Weights of a small transformer language model.
Size: 15 layers, width 192, 3 heads of 64 (1 for keys and values), MLP 512 SwiGLU, vocabulary 4096, 6.7M parameters.
Architecture: RMSNorm before each block, rotary positions, biases on query, key and value, tied embeddings.
Each number is 500 + 25 x the weight over its row's rms, rounded and kept within 0 to 999. Layers, rows and columns count from 0. Numbers have three digits each. The size before them is the row's rms in percent of the matrix's.

# layer 7 attention value, 64x192, rms 0.168, rows 41-63, columns 144-191
103:459494540527536525515523524524501504527522482484528483546520529553480504460505510500472531497482530458486528479528507534512539519498474495506491
099:514511463504506489508497481541498486522540548481502493488478510491478551515524520508488553441498488488524506506437473536486481496508513470512469
107:527497524478462456523501465483536521504502499537494518458504540462446529488523460489488482521537522491555519488521485465512542503504540498533524
096:540461470514520515516469507480505489550515474486501497483473528521542565461477485516541520489539481478516500533518536518489502481468496462525536
106:507509479467495486486455495534504495530494469543503469460510426476498520525471481498465459481512501481481482472504488471520498469476474533517493
098:524475445513519483443439507462524495504549495485494509512514468481488474508515490502509491469486526487515490547471547496513506552486517519471514
097:524478540496507512508510460493490517531470508500498498534499513501482529471492509522524552418527540556541508500490542499516547516470520478502515
098:500506491498536507494533481490532485481541505452525549545484542487479477505512492477485538438522468462532512522539494471525472535505484496523487
103:472530492530525530498510513465518495508504473485518498477539485442515535492515526507503514512496512483510494489457520500473543463533483515501489
105:488486485528471508491526486509494507498503524517556465436522514493485523485512510537531498456549537496473520521499494495490526498475492526535512
101:528516488493525498538536450521510502514495433487483483546498502475496508530507530453513452478510478503479480531531468475521460450498511513542491
103:501520509507494493543494504472504471489519521513485506484507497463474533517528539491513525483454496529522514479515487483502508510512489458503527
103:517538489527469526487512464459527536517471520497494459521526502491492554507482498479449459482458477493502487502497507516434466517510469510506521
109:508499515473512510455532500494488525546475505522505501536489481495545446482508499498471514502505515506493533517468501488473550455475538512492543
102:510523492518501510517452485488456465491516472483488483475495475488497481472550527562530534500478481513493543520501493497513497532485550508468499
098:510478493501489549543551493481511525461500512502452521512477493490496531506526510494472468455516574499499494532509553527470487513479512517482515
101:512512506540508530529449502561534443478497468524482498510547516535475469532485524470506505511511517539533535479492491491532523516504459492519498
106:507525480504519448440519515497500503516500474507543532513447499498486479521515483476522498499445528501480487498504508473513462518483502490461508
107:521492465552528508526486498463531515476533544480507519496529510531482468539475468502479523483492498498497497458509518521490547544491481501448529
094:486447505505544490518545519488488527480493549506522495515496481525507530487517529553526497543491467519470496512514538491489508517531486518494512
104:491462517451463479522460516500482487507517502524484476469502511496536501505510473495537502509500519497501441483498511489514521500547475508480489
099:511500500515507558455536507473504483463505525445470517500511488491526512506493511515538457489495458510509498466499481502480522532447509460487490
109:497504463526497535524458507516478474478523473484548536535468510497522516543531507520501464468514529478473472505530486463521474461510470553524490
# layer 7 attention output (transposed), 192x192, rms 0.163, rows 41-63,105-127,169-191, columns 144-191
125:478468544479543509474482507494483490484467468513481451496507479486520501487508537522487564512511478504523551469533491526480561475494494518456498
121:560494497502472482520472509521512527528508474550480513451432543515476505447532512506457502501521500499509475494479503506487552538496481473550487
125:513509484493481515494458507542533526447461489525476513490533520450491486465442502486461547473505525510475508541515497501498526500468500509483519
119:449485521519493542479459505455522546528510515495507474490484542509515496488511484503460514496549485523450468519486503504497494476546480475458463
125:502478479519496485494492491491513523457518469462510485480524493513507492508516513493475486501495510489484480511487467503491460563500483512532476
124:492538489493478499493462534483461473537436490556483473489506483471508478503519475512534464482522498507484442527494549488492475504464507501517543
117:497493519535491478519503462466489544574460444516498491515504520494467533486501501514525497450526495503497496516497507462525544467460505494460514
126:512528496490476504467478490460495513534457484433466488469503544468450483534466517475455533511520493526513479507484520503518501531534507477482491
123:461541490484495533491475525462511446444542461497540516449525523498500499527518531501528517502516499469497505509454498460477499476536504493503537
126:510520487501446502508516473481517516519524492507515466496521520494493503502493513501508544475506452517491535469501487539504470557475477503476493
105:524503477541491523506499472500474454479513429493493481503502487482496503528472502486488519468506498474494513501496431501499475507475494517520503
127:470487491486483498541494494479484498510511509505494538472504474510462523481538537464556500472513538510487474536483503499514453536452495462488490
121:511495471497518509534507484510513466541499523502497507549519479488521523471542495481507467522507459454504480515471499494454495485498483468538570
123:485496495523480479510507515530501501514510483498467521488476511512545462516433525476494527544503500500493515533485489512431527496426486530470540
121:500524509504532512496500495492490542496525447517496529485492507524532544550513508514464501511449513508484521546472512540475511503475493542501491
121:494455498494489518492512498503477592455500492468501493504526474478534511502572506494487491489478489504451501509528541484497501471501493450515522
128:525475521493524490528481504579521489508477492506542472465564463494473497470485522475487509494510528478555494531481475487521483463509465489526470
127:528500468531524462442480534500506504508486515538528510489463525490519514506521459528493531444441483499505474502523489506537447499498500483518516
123:492510531514528499525501507557497514490491501495535536471495506512493525461463478492508489470532530511504503494529541518509474505520496484524497
120:468495499530503499529545476472498541512498521536526483518517507516526485476490474500480521479464482530477527499477483505511481500518496507484473
123:486472499453513493492498502500476524488519496466509492446531485493505452460458495534501465466495497512472479465442503464488556459508486513538515
127:501512518469524473495523486453494486497481503471512466551496509505472509499521476549515533480476494512503466488517489491472524534512495499535486
122:531484510495488471529506474544479533508492528523532509523465489491464521500501513556508522519503509482476469495469521486508466432487489500496558
068:528508525512459523504538518501492468490484506467545487517531481471488509487493466496509496488481478461478520537476492493555525517503489499467462
076:462523476554491476506478494542484487470535505503528457508522493482468527521514501489508519471521524511490523503506469520526490479522506525481501
077:501484517485487441510533477485515519555507541503551452472523490474502500502514478474504514502487452526518459488511507542512508551566521484419478
079:538537481482510503523527531513544465521471490500525530482495488525512492525513473474500529510476458512541505501473509522469513517507491520508496
069:470504538476517542496491507485463503504483499490522524546496528533474541489474461511506515481506470454496494501493503472490503466501502490551506
073:507551532529472487533489491493516473476507472475477509479522529525511558492513469515505528511548496554506495501480453512511526493514493492506503
073:496462484517498512450477504495476457496503519456491503499500476526476497451536481451483469506471448507473510483519496493531481511502517502504512
069:513480490530507539537477482546502518479528512502472481519542474524518522491500500555543459504524475497451523495513511478523492456492522529449519
074:495494506537485502534490484483501491467531484528506519561488487479464501482550488525517512544485471473432438525493529533532509531546463520463507
076:504492509491467459482493483494473471508499565530470472502511511496511501483513528489559516514504509492499507507494452497497514478520548499431485
094:515474501484457511524487514535502478491495474475524512507528501482494487481515534497492438534471507504553543483490505492506515506472456506515476
070:494475493512479466502480452481518489552524510504500504531514497480460467489518512484528529477513502481514516415512506500481503485561512537459507
076:492470486476504501452474503448488506490485534528531484544507484497457496542481510498500530478493495474486495491478495495528467563514533470462502
082:496470506524508544511487529502515519515459509479519537521488516491518490484534489522529529500480529513499526483458552488514515508489493465498536
084:505519515512465446510472520494482503500519487481501533495511511499498489495518468528502481478496488538509483488486474409530502467491511490523520
071:520480510492510521520498475547518505508462478505502464511505481490492445491484495491525502528543487531516492502499512522483494499527473478499469
068:489484484501480489510530520471509479449520481512486487473487549473495484523556481500556475526501493547522490513534509504490506479483471460491539
075:529510494474542497487490462520507487490469510479475506556521504459516523509502509509488530512494479509490499533493506488507478496448473535435496
077:502509499548527514516483535477508494512486541463499503487507486532533537505486468488513468501498477421495505528534502510504523488478504543497497
069:485515501509525511500497516534474457478470532517505473484531492522507508542507483513516507508522486460490510513520524503521493480460501490474498
077:522497491443463463557516542498534490515510554488457470499506485473504502529518527503497483523483490472480494485535480529461489504531544487493483
077:482471480501534511469475500479522534538499482514537520440485499498600531477491486492523482480474494511538492490513541510472509552492485484488522
081:502486508511484501539504519532540506474517474503477481497481476505510503492492529530521465487505499514513555480518530516494497531497494533513463
101:538500426492518504502517463510522499519516494531487528498458493501483502542479505488513447497492502501506448541452527476507440485490487504517515
094:454481504457542505512521498449492483480489477467532506539549475479546452512452467487530484493489514564473495508536507477516429474488520521470512
093:484521466514507498485534543472483471551524481490498495504467506544557521523503551535505479511514482523478502482476506516501451481477498514527487
090:479487520488487434514544495513489470458470493490486510500543498485488488517478538473532486508486557437513504496511482510527497544506548505523509
100:506532519518534511512502508488493474527519525508490491494493500486462495516512473483531495503505487516537514490505529503515528492509511497466520
100:467479492484517468476540495515501537483553508466506488528507495540517497471510525496458530515514474472495537470521461529513515503552512499494497
098:504456512491566527499473544508503482475508525454533526483479498521506449535497504494479530535492511473502495479464504513430470521507488509493500
097:464504534526521507530516520514494461478511504525507502499502463502527493489521493520496491507502489494484498472521473525472528483486513479494495
104:545465500480496456472525478498522538555466541513441500486482468493510495517471533511449461461451496514505523451563505512524493512462490513530437
099:479486507534553500520489543551520496475472498509500512498457480532499500492527465478504485511479516500518480508484528477524506468519513514511533
092:463497529469481490488477528524525572529485541511495532490478490545521462502519488523530536520485500542491493480495550514476500522543494482442491
100:534518500502520526447502484530547515479506510488487451497482515510543500498455465533448482523490490483496524504501517499490555488538491528514469
098:479519530517507499524492501514500538506544453497531518495508478473521482496506487483504511483522567564518487493533519501536507497499519522524440
092:497488507454507519472502458519479503458487519520512439467491536502512532438525455540488461485525500492506488499530502536547479511542481477488450
093:500490492490516467463526513503542485485486544478491506535524470494479495489480500472502495520528490473489481437489518499497489486503482485509532
098:496546488493501496500504501481503450506503480517491525486486516544465478517462490546550485507514524488531493485455463473521530532500492499495489
099:481523489497487519478521532452491518511499518499487547521444516509526502553515457541498500490516516500453507480526542502470502505478555527476496
103:469451526433477509569498464498510449487490483500496480472503492502485508500523510460495441517524521504539529469519511466450565485503525507495484
103:469512485471460519505506481476479459498503463500478466553509511458483465519553520499511518503505512509521477501479475493517478485488500530450489
091:512538499478494528478479517514535492523495478463506522501475513496511484497458487480530484516528523497501457502550483517492515515518515502537506
106:503527492577556486486509503507506471504466479507483515559496530519458525501552474460490514502513527477532529509514498538517447469493520486479500
099:497486483521468533504482538543499516495543472512508501493514476487526472498473494465486480506510530480498500527519518525543459478509500533466541
096:477530499484511514465503555451513499501508482484487507450544551520486509525506490461479453480515471492520510526507487505495510540513508472507477
# layer 7 MLP gate, 512x192, rms 0.171, rows 0-63, columns 144-191
095:507501485550488486473543478487497480532576518505481499491542478496520469494530483520472495523513456513457451459473488501516467512458483516452495
105:508471480499523531494523505546494479497515477492485490492533504502533514518502521508507454473482531509464459497477466524469546487515499489497489
104:519537491513505487489536487513490476536539490481510462500478487486490496529470505495476541504531529495499504519463483495502477498454532444531499
098:500491524473489504448508517496466479503522489508495485517483496510499509494504505501465491538495503515493466473510501500493542494447533514486526
103:479525507526473488489492491471522489423448493533504518487523509563503509551528484498514545492510485503497490501483478519469500484501501516502533
098:497473545503478493515531486523501517506491497509496535520461511463486518516495556515471478489454440538505517505477533495492516481497492523482501
098:528518542490477514500441477504503517519492464440505493520477516496526498459487486508505552511509520470508543493522497526473503462495503482491482
099:480508501507498530492522472469483521508519510473492513543487533523530511505508500510551546509530473505495502503524469495496516521463512484497517
093:499464533497503462495518502500530516521460490486517494497523522520488498479481500528541524474480506515536457530506516512428522457498481559513495
107:518564491502494469482493541502485477519562465495521520512466503464490520525474491480567513484516536483524494506493470500491478525485467513479478
096:509485503472473497551484494543480542511486460492546474502470480545480484456515537481555451514478526507489500488490478525431472494506528512482495
098:449478509458499527475505498510505496528517536502514512526509494481502530554494518508483508478487505535504521584504538487469501497526535542511521
105:486523485455510532475480505522486509521556498506499468457511553499470456462492479497512519499484500527489470516483557495457475516512525538526463
093:480475499518517521505472501462552520485556461548510536540535531459476509533511481492492514528467542537506497513465533529476504508533571481445470
093:481523472525484518524516518506463493471434483514524548558506499489502540513456504513575448511513488483527499493508471520507503497514501482492515
099:480537441490497500517471525471544491447497475498501497496528514537513502469542517473493523499507510478520531497517502530498499525528466505513518
097:536503530514560491512530473485579512461488487524442509513491498473483493508499512468506522548520492476517528498501506498496538519523510507524544
094:527520509486531465480509495487468513505514493438533454473482488516484480514525494522479490495516460531499537495472506480525514480497498561443552
095:510503497490491498509509531549493469516537535528494521474504498565483494458561472536528458530515495521525489514478453519473506499494506472468508
097:497493523514515451479496515463491493503470475497517506510544548515500496498528513482456540508499509466511468476481475484550531513502555481529494
097:514533467463507505480477481478522512523479511525497490493480477483518491505489504465518494499523505485476455463493516526500480476481479540517515
097:508531467501526483469511526517461510495502453556539482507533506464483515511481550521473469499458523512472533521496495518484511476486516462509476
101:514525498505438458543485522512495508445513524463525543470502535488546533510532511482567514494478526534478490500536506526483489526438504527491504
096:505482535543509519481478495505492521479504489542481513500552467493539496495480487523453471454448473477485556541508482539478494503514494508514495
101:566500503510491505511512492514512519494474506491518506492485531510516574515476511522500532491544482501484490524497475484453509459487462511473520
102:491503497435508506514474532503492456498531512513429529467482552466547528456493478457518520527480499483510521494491472523522439512522525513520524
097:492508483533508476494484458509459510491520487530507493500440506476482515542483537482514543514533496518494488548481479504505455487453536506554502
099:490526516482510497473527507535525489512450483522505534498540520552501494471491518472519493527481492478462538473514503524496460485525515515528480
103:545502489491512513462504524517483471505485466501512501506520515518534512447508555476478510485552473526532517530509491480513488486476526532504501
102:523508506485478449483514526497533497521497556537498475491502504458519498515507487474463493515513512528467489523518533546485482509564499525509552
106:528500556549497522523468493448445519483473426474507517491475511481508514512512474516525489484474484464487509491488475519500481505490514507521496
101:501512542528479468475490501469485470465509469525477503502528516516546498480479497522478502526534512576529513490535491525479490543529579506533451
105:526510475535517467520529519516489511493478485493491515537491494506527504511491503489487494485480479509449496508491530570515514481549524488545508
100:469501521508459467510516541503533508484498497501528505485522477544520511495496484506517519520476540488509448508452477501511475509500453493519492
098:489511507527500441445549466512500517453503517514534505518501507501481501503481494535469524478513499483494454487465506495493494494464456492514494
101:495521488513493474451533471475529457481553470543544470500545468502512503458506470479512499464544505480495526519473482526488513468512513494522479
093:500575468469474489488492490503461527502461485497514514515482501456511507469493499517485509512475499520476551534517531498507475503524473445488470
097:539507486480475528487456476492516519479504448494516473485519511468497585496500490492484510506522497467488469493543476529532507494492526501462535
109:517535492488523519542490502507447514501493487503549570538498516501472511477470502516540536515532522532495482513558474486479485495485512490510486
099:482497507476510561493537543467516534521509526509473543464508483527521519532498531523501471509500456506507516528486463490517508516457491477483514
103:518543499488466514466517472538484520486537463511512529468452522485520534500485523528546485477476508521505471510477500493509503503494519476458454
110:486519467516463512558500499513527509446514504478483529499474517451498490484533495504476522486501466496439535498472516502524497521497482444539478
100:519501503482440503491475490509514508495483525486528488513459492487487520527513461481528517467487481493461514495494503523515504463451517509500482
097:510529478494511502506486538485488530478486460531478495480476498443508480532507498503514482493511486487509479516482507513531545456471528508526507
097:492485486523506496498521485514519544570486494494513465475470551544532520519531461482495477510558482501484504503484467501498520487475537497496479
097:449535542528488506495494500541459456454504513518448480512493538473518508506544479530470527454484485496516503447460505510528502494542496450561539
100:481481472467509506468477494483474495512462473529509460449475526567491525526480498489500477446509476480508514448501486532451493509507494502516480
099:479502510512486523539499556501511490512561539502533529501499473500493536535484483520524523490535495528537502504513509511514483468526517539489486
100:504503532479540491550509525483512517479500519485529519477483518495502514541543496531480449533513540506501535509463519497511486438501502500475493
099:463497522449507544493489501509470488474508457471502499527519482475522527501506558526495486488507513497555492538507504509468482517508527495471481
095:473478478500494505546540490528507542562477544465505524507524534527492502496521487511504457563513487449518470479497507522485469493525515482515497
092:523478529454470555511477468479489494482517517515484480518484506489476525499486512511525446451503521511502484477505474525456462499457487508513476
101:496537497497486490458486531500468488530515560516521535461486469533496513501510518506485512515492474498522499546448505477497521516477511520512508
104:493503540502494529527491504480531510448494515492469479505449507501474501532457503511485484527515515515546493502482481501500524470487482528509508
097:461507513492521483502497503449472475490503540465500492529487520516507512504496508442476490527544564484507491483500482487537468479497483560495463
093:509481487470507508427527524512494509534472506562495523550494482486466513514501517493477507472518476473542528492467501460444485544506530497526534
094:537486493485481493552478530455520531499514502507523488465478469500543497516513509514512504463482485512485478482511485456502457510539488476508530
096:509508495507527531485513526509511516471504505483506455517498532495483508499491551491503520477470475496518486512511513526512515494454505433492497
100:486546471491514446468499469499501502481468507529480472495464522474543511523493533444509497506486502486499515484521494510522496489534503456507516
094:460493523465495477530499478495481482546492504517509497471504484486556474516505464525523515523545524556507484490519517496522522489526533483492472
099:476493498458574496464475524490483541500453500499509493525490500502519538491558521502536498477475468479529536503497527525526519517513563525536488
104:525515477513517533486519510499547517520529531514513486524595503529522478560505448481509532508528533535515535485449491530519502489454504513491521
102:490454528530496519462528479528495482502491499480492489509495444474494519495515504523469501522462502510544504467470510530493517532474480534524502
097:541460466489556493480480537499475511496483489509468462478513491536513491487476522495483502529475523504504515488477476487483488509492489479500497
# layer 7 MLP up, 512x192, rms 0.164, rows 0-62, columns 144-191
099:502480488511504528553502539484551493495522522528521481516481517523497512510514504546457530509492492484499498507505469512547497523517487475495506
101:520550490485516528480528530543497490547502483535482523489541487513525512515488507544504490464455514495541492471540512518504486479502528489488511
106:493524492519560484509473473499527488483480518534547540462494462482485485546511503489489484483504488474496475521494460496491518470536494532536463
089:542515468508527459475534491488509524521496506498503534527509547528545490487502526467481548509484485497464473462508470506525470502491511509505532
098:469448555520526516526493548481501509494446527500530478497486515561463486533492526460504476511503506513514515523520535470520476502485474492476515
098:510520459500507525484515508505531504498556506498452527513509526514507531507490462518511520495494499445494487514492530571468534512482512496492496
101:478477463517557478502497503480466520486515484520533459467502515504478532461501481492487512531511513469514494479483459456530524538506487553488476
099:512486501546448457506496496462535504518505521514500472518510472476511464458511488487536474468521482468490528552482478442505452472491460490491479
097:486484512490544507442502485480473502453540544508528542492507537524496475460500456509522495513529489527529507564466519468513518462447470509475514
110:484520539465521504489517519485461542490484479476496522504478452497527508463480509486528479511535515447481472439487494498475518448492520502498505
096:466512495554541501483476510498455482541464510502494500498486510498499535510499522501487443536487493483501507545472520514493541522528526502503478
094:448498518484485464483518500520507537504523478496438524465484487492504549502441512517544512497443465479531531518494525476496477526482502507511465
113:524467469508501547476470540463492548504545549532506471463495452502485544484523498559458470518516523525487507490510531522518500553510491481487512
099:489481441505500519516445465500502467458484540509495517478496481537470479510514503516481516474420502474462480531531529471477555480508466501499503
101:511519495500499486461524526477500517499465497538479507519508506481489516527464514524510511494551501492565475482523468507514517551517516466439547
100:513500505501487515503486491503484503453502491466509533453517498517538516466531493512496481514549512512491507466472481533510527520494460536503553
093:491511535478467535477504498499489486493533498459538480488525525478516471497500484486452474467500470486497521463474508518473499450486471555498522
097:489541515556525482470486504497498517490524474487470472550502488504500489513536507517467500547470468476492500480496528489483529515524494494476463
096:490505474445512483501513439512476489493484474476477507455511469500481457554531506568495509466510461434486511557483500467531526541522516462506523
096:492490471505523484521514473503503486504497558554538470548489519520517496569452491515555488482473513478516483468477497494447515466503502475531518
084:521485498487513442468483522506497480500537494506458567476511529513500527501479505525468525546460523502469496517500473523503515504538507508467538
101:502476475531459470475467522538490461484456509489475490466481497494541488462502546536496475531485520449510527475536501519500488487502519513490514
091:473534485487486467493507495542508525507525497497515541540476465520489527524512579502493524505486507454510477519557537511474517497445509497494453
093:496563507522501478557487506542470527504491512489504532480522510497513485487496509530519523473478501481488479443514450468488498546483494531487494
092:466500520464460474506499473495488520488512520506489498548462492490514489491504528469486527471486499506480524511494472504515492508517477504513529
103:490519483545509512490515484523502507491475502488538497475532517542464469479493554493486487505507479537462489452550526498475516485497496530507510
103:503458518468461535471536522477510484552508529527489527508482481496491524506487472463517507443505502525510475517502454474521507527541528515523502
094:460515510511473501509540495476538538542508465501467504484510497522461539509495543489514502495516512469514498496501505511489506492508473492523520
106:470506514518500452492487491553442504499562492516515516502521487489499487532521518460467503539510529486482515501490461525503464471524529512533520
101:490532499502501413532490452514516492481484478497489491541463515513450519499534507544487517471525532500549480447507475497453491506476507470493517
109:489503529476504514492484497510480517526501480504516496518504514487440553520494512487530504474544460525537500520497524488485467508500503505535522
105:464500512509535470524450469503519487548540498534506546472471549539516459525456508481489472494524462485486538536480568476495471465495438486535526
100:474446498503483507483510503503477518501482513460511534484469507529530500512532538517482447515495494482454476555477509504476529493484495542521544
096:467470492499497487515523480488472504468495516437515478519531486512481505501518434471506504505476477531500529505480467471498505514513505484482521
100:521516504502489482462483521485502539489541507501462525530508479518567537512514505511499504486452506503478505500475485496487467502523495539480446
098:482531472511488494446486541490502474525552530473530530494514457489545515487502505496530525493464509531453482488476511527514519474489471504487495
103:491496539502495493512495481479558497500524499536516518515514495489491488541510553480497509500520535500509522488500515501504460526529485522503496
101:531480459494512479539470494477499512530480471531530504486506494539478524496516468500498475532495484491511504526516523542519532488520495499524489
102:536504520544494483492528450475524467469517491483452485474448537548494510492499516483473520523497492500516470499509519502532500471533505492456544
095:493477542508515454507491464553478487512517503476499462502483471514518475503513428489496487506487508523522458552490494489509483486437521499481525
099:507476497468512518509508480529502439518499499514504492512491479499525466501523478557530536535532504468491515503534501512547475498528516480498488
111:437496496465498479479476493502470498508481491541519514537469529525519521499452478514504497532485508450513540502463472462489502503507527500508470
102:464506435496507467496482520485510479456490484472444531523542479502485524512522453516487545495480505514465550528478496472506502487507493438529494
100:502488508478487503494473478508448504506544471491491496485496511501491512497462510511484533490498511472522535516457512516557491495450536505496517
096:510463468526487473503492525509530517462514535505516480476472535492503515527494487485529495504509472513546523476511483548476479501426493491488485
105:487477551517497490499512460482516450481509455518475485498512509482562458446516515507538476507507495514502530500535484490473488485515512464535498
096:476507503513507576525485488476498502503534527503477484535495528508515474442535486484497477494492551504485535527513535514498566451473495499522504
093:469455491483492549524532464488525522505504508533507530461536501501510547491503503538498452552527507523502497536501497485479524492533541471468459
091:466487501503498528514535493499489503466490509484508500488472513495465471526531524483554492532515505477506475494471528503503519494509496471474479
102:542482521498498502486508531492468526526473484480502497478487499487495460523470479480516524529494541505480481534480479502520518518515519480507497
095:529488530505469527496474495454481551495440481455482524516490479499510486501478477520480511501528473431529492529535535507526501462474453481511514
094:538490448517488487505503463523468468493503499482435482512502519479426461526479530505470483489500513547497478493521504460508473521509469519495478
104:546473528460496517465492465499492489531468523497523475529494551487493470477464512492503478479490492485480487511513511539473499464484507495487463
096:462492519484462486452512493473517501525516467484496495513469518502510525489537494452505514495478521494515520552536470472476466464494522524513471
104:524496448514499429561487522495481464506472526498524497506483494476485537478483488461477493502524514537500504469467472516556452516494495482530483
102:470484496500499548467519481489492490524530534451470515485530483460497555440484483533526487499493555553483460490491478520541511502485463513513483
092:511493523511508534498523540507524532486486523512508482478500447484525486552469462516510506535503500486482479505495446493473493520473443458497495
097:511502501503530542535512484515471491487540489493531486549469484499525483475502498480507505496512544466455522457555491460513464522499517498492472
103:480489526540525530471466480516477526516487497434472463521521473480491526479507520528491506511504521492514510503520490492487542464489504484469490
097:491482529521539508488492512495491533563500528558551520499486480534497447524527455502481500535555492517496482439463497491525513481488480471481520
106:538518496433504518514493497540485536504507515479531452457475520518485506512482471492496526485524500501487496503495473488483515452467506490477526
104:516516463522473513500519505455500513524540525466488482514555500500483507540534449550487475501511535521501513521504483488485493485524509521471540
098:482485471555503531531518476518501484462482459482535505492475480531503497499529482514483508480530516527528492493493487431533510493532481525478487
# layer 7 MLP down (transposed), 512x192, rms 0.16, rows 0-62, columns 144-191
106:466499490495527527511481504520503499497515493482503494522493507492534516468463513508472514514513499500494476524519486502496491454523492463473512
101:473526450501513474499527475496517509495535490514538476470501504454510482452551506517485504464505475535473476492538495531479516505514464468488530
103:478490492522470502492521476502530470496493500499477533554518511488460440476502507451524531473518481524519527497492463492488528482475527471535512
091:487496514479472501480519522525551453477491448494536463502496490525525487474477490461539474504436471524529530477487526446534495528481494513499514
101:495466496511497459530489504497520547500543498516515488491470533506500480510488503484496465493527512521486525493544524494524475472541496537535519
096:503481490498536496487511516500531530482526482474508462494507459480559449490508502492547502476518546500501513474506489505542531475500492500484530
104:488506513530510500504519518527496489484506520481479487513521497477439503485450492520561522502470482505479519514462496499487498483554552509567498
100:507522496486461486492500506497502501505491439501497513522441518498460479444501468513461475472494520503491487512469474533499483462504495455456488
096:460529530546479480520489455505523534522503517476480499497493531485475475517528507502463502514474499490496494526518499517490505488514476510453518
112:466504506516554507473474555526466507520484497466485459491498504471536472475487536517495472518509512482472483465496495503520483476517498526477486
094:510490516480491492463541499511489520440492495438489511492512482505495491490536451471506550467525505469503497544533508516485515446486475504514541
096:497475484448510525505503457492507507479496517529509469455468506478487497523477473549532512510436482508558468479483491501494499530514499521510495
107:516512507456489505498482486500520459527506510488491506477481468526463489497571513494532493471499486515490511535489466534496458501508497449522522
097:516511505552543511507468494508510570453517502496519453493515504508519498486499458547505499486491503474505535539463503500490463540547500468524489
108:501546477488499507516468521479506517492484491489510500551519481488502525491519511530532492472502512492534488482486493498529492519494480469510535
101:532512503466541476498473500471489518476482511493486498525492540533534491520510476441481489492487521487513479545507508467457468492464512480522463
099:489505472529456492498477507511494499549498492529525497468508512557524527509505471495545488499501542483500484468462539478480538505473459494533507
103:450512513482442489529512515559492458489451518482478523532521496485473475530492521501538498482470500459460475497505511481489494471532531482498502
101:517464487516504526484537482503522451471493489542568530526503545533462537494492558511481548522523520476474489505511505483507488520510514500482517
101:534478529465496497495478531528537485488493508531503511483488526508544488526525481511485478519485508471482468528491564485519527470528526463478508
093:534523489488501543500520504496475455502497531509497495494490462497507465486500505527497476510529534486507444477514528500458478470495485520491491
103:502500488483506521484465542538513482517495480476471475475514507461494490488541510533534513503531503418526537494510444467552456560500491455479477
098:470515519486498533491536450496480482457469468514568469505491517478519466495501533492511529488521466489490494540517497490496479478463493491488507
093:500496476510524464500494498508493520517479542549555532517541507533505528536490440487463524517473455488509488532504536507554514518496489550457490
095:536530460547521526505487500442499488505511486498504462509496512535489551487481494479522530500512505518472456544541461498469552527469492478485507
101:522535518517517513518516484510507507461490490480489497504524514504504516496508483509553489488546501521521525470538540495487504506517514500506502
101:460532528498488524464482473508489551518500498532533490484462473470498485498528514451514521491533498525520470530518524449488491483497492517521531
096:477536490489523533456477492465491500503513483503552486482511490476510516509519469502479471474491528475517487502549476492496516515516468544483518
108:448505522510519504539470534518509514480524499530510513530485530516465480502505472488552531489494524483497512472517475469525491478517466519501549
103:480498557509472530513505502502537495521438536507519502518524532513517514515489482520469495512480505472484485516501487496491444490541490522509530
097:496537494574526506522484503487493526503502452433484505489452472423545550532493494518483451538517492477497516518521494480477549519488487534546519
105:488491518507543496473489521542485549546492474532491497504481486471515475470491507490451439453455509456486527506477488523450512475462478520426507
100:478505562488533515485494508475546545473497503503522512452476501496544465523509516493529526486467477498484481566558505507490489495519497543533523
095:520526472495465447516479490501494417502462516479483496483498450496536544517490521501501560509475445511491499497483477462486533533499491524484538
100:501482533499497491513458482470483500558553483493486506462507483496522535516467491459501467485495508484522516475495491497466517479508485519490469
100:475480488497520489538515523501473500450469458533515491444477476506517479494484487462515476505499522421553506475509525514506499485481495473510545
096:483508464495534484496523535463497473511525500489505528484471487491489484516561481497528461497436510434510522455492485523513508527464503483514505
104:529534477537502507547530484504520484491505466489481498466473528570523523489503495493502485503481486530512456500515501525493511493478514517511539
101:503534442492518462496482504501543509470478515537492491465500540516535524481497446501491497544516491510497514423473497495508495477514518519563481
097:527482492520508429478480493511489465503473458514471487501543514516533506499459515490490505529497571484549522510450475501494525500529461465543468
096:499481520497464528467530497512525472494455500572526460508469513499475493490486481491501519505493490505499444488527491504490529526468493499495482
103:502498516525445533480489505534469476477475491448514509509499508531527532508482495521515507487497465500481475493467488469546485494490487482536466
102:457482443510515494522533475502499526492513466453503559491494512500503519495501485519508523526466484517516518470545522507488448525483491498493513
096:520532497488477482512538519475492492509503471490504492489506471498497480531459504473492464506481561506519511492512495516517506459536497471493500
095:491524520488513503524524496510465476508541468502489557489471498495466499517463515483517519515522489482465463497505481474485535486509526502526547
097:523505461481518496509524496497508479539478512469493512518477485499471503500487469467476471512488482468502460509474537515502518492463505478522473
101:537509512482475520533473510491476538488529525501510526548457498493520489485498478487486531484499504534470504516498521491549510507462504507510495
098:466476514494506480474463509471458470497504527516520520535536514498468529494484458509499521529493515463480493484452495537491525491495482473476484
088:500460521519467510457521496475501508503512501508474496536528483482476506504521490501528459480454517477491470539569538510497497475505493507505511
104:493497508504466493499477459495531510502469520443503492501482489480478466523496492513474497542485500500494510511493494537522484517533501482473509
094:464509509498541500447465488535500495480530505527485537504472532424536537469512516493560486537466459530511542546481505507515493545474510469497492
094:429481545520502488518529526501477520470460499496512535552483444512531463497484464520499524529522487419507521502507514480533504481493514469467514
099:462476521456470516523508517501507525492469506488448497473482490494514494482532493444458471491508517561470498498503467502509536461531497460505509
104:478527482465493513510473520499540532476519473499520486502513490501482499489515488482495501479472514454535485444522580532503500501514501497474515
106:468502480523542473520512534472521501473487489519461491488482495505489481496508547522461521522488494506484453487489507524507462539467491546489472
105:523523502507508530481495488510467494488515466463493492503510453502479515467488459474520495476517516491516473502466519484510504477463521473515489
091:511485448536464497478489480512500476483514522502515509509496465493475534485509520480514525499468525497534514514516565521511522496451512539494458
104:512528487518478504484459504498486496533469494522552472505514504494493463514513506516523512515491474470513528479510480433526452519500522464468490
099:505514474487524565507496531518510496463519459482528505521533458491488493524492493483521472484497530516450503515472510523474519493519533530475473
089:493501496462528523527512504470491484511495511512519443495534487514477470518529488493516501514490501464509498462493514492518499484502498481486482
107:506492466515524525491450445474518508537509517476538511521472500457492505504479526484518493479500484545500470504480444506510495526527504500483494
099:507503505520519504466487482500530503490470492541497515470498475487512516477480529498513438485438496479539457527529474512526532448504509510522512
100:512512506506505500483477480485519511472490504532512550452513525503483543511465497488522470518472536470462496503507516449497509502507559519484541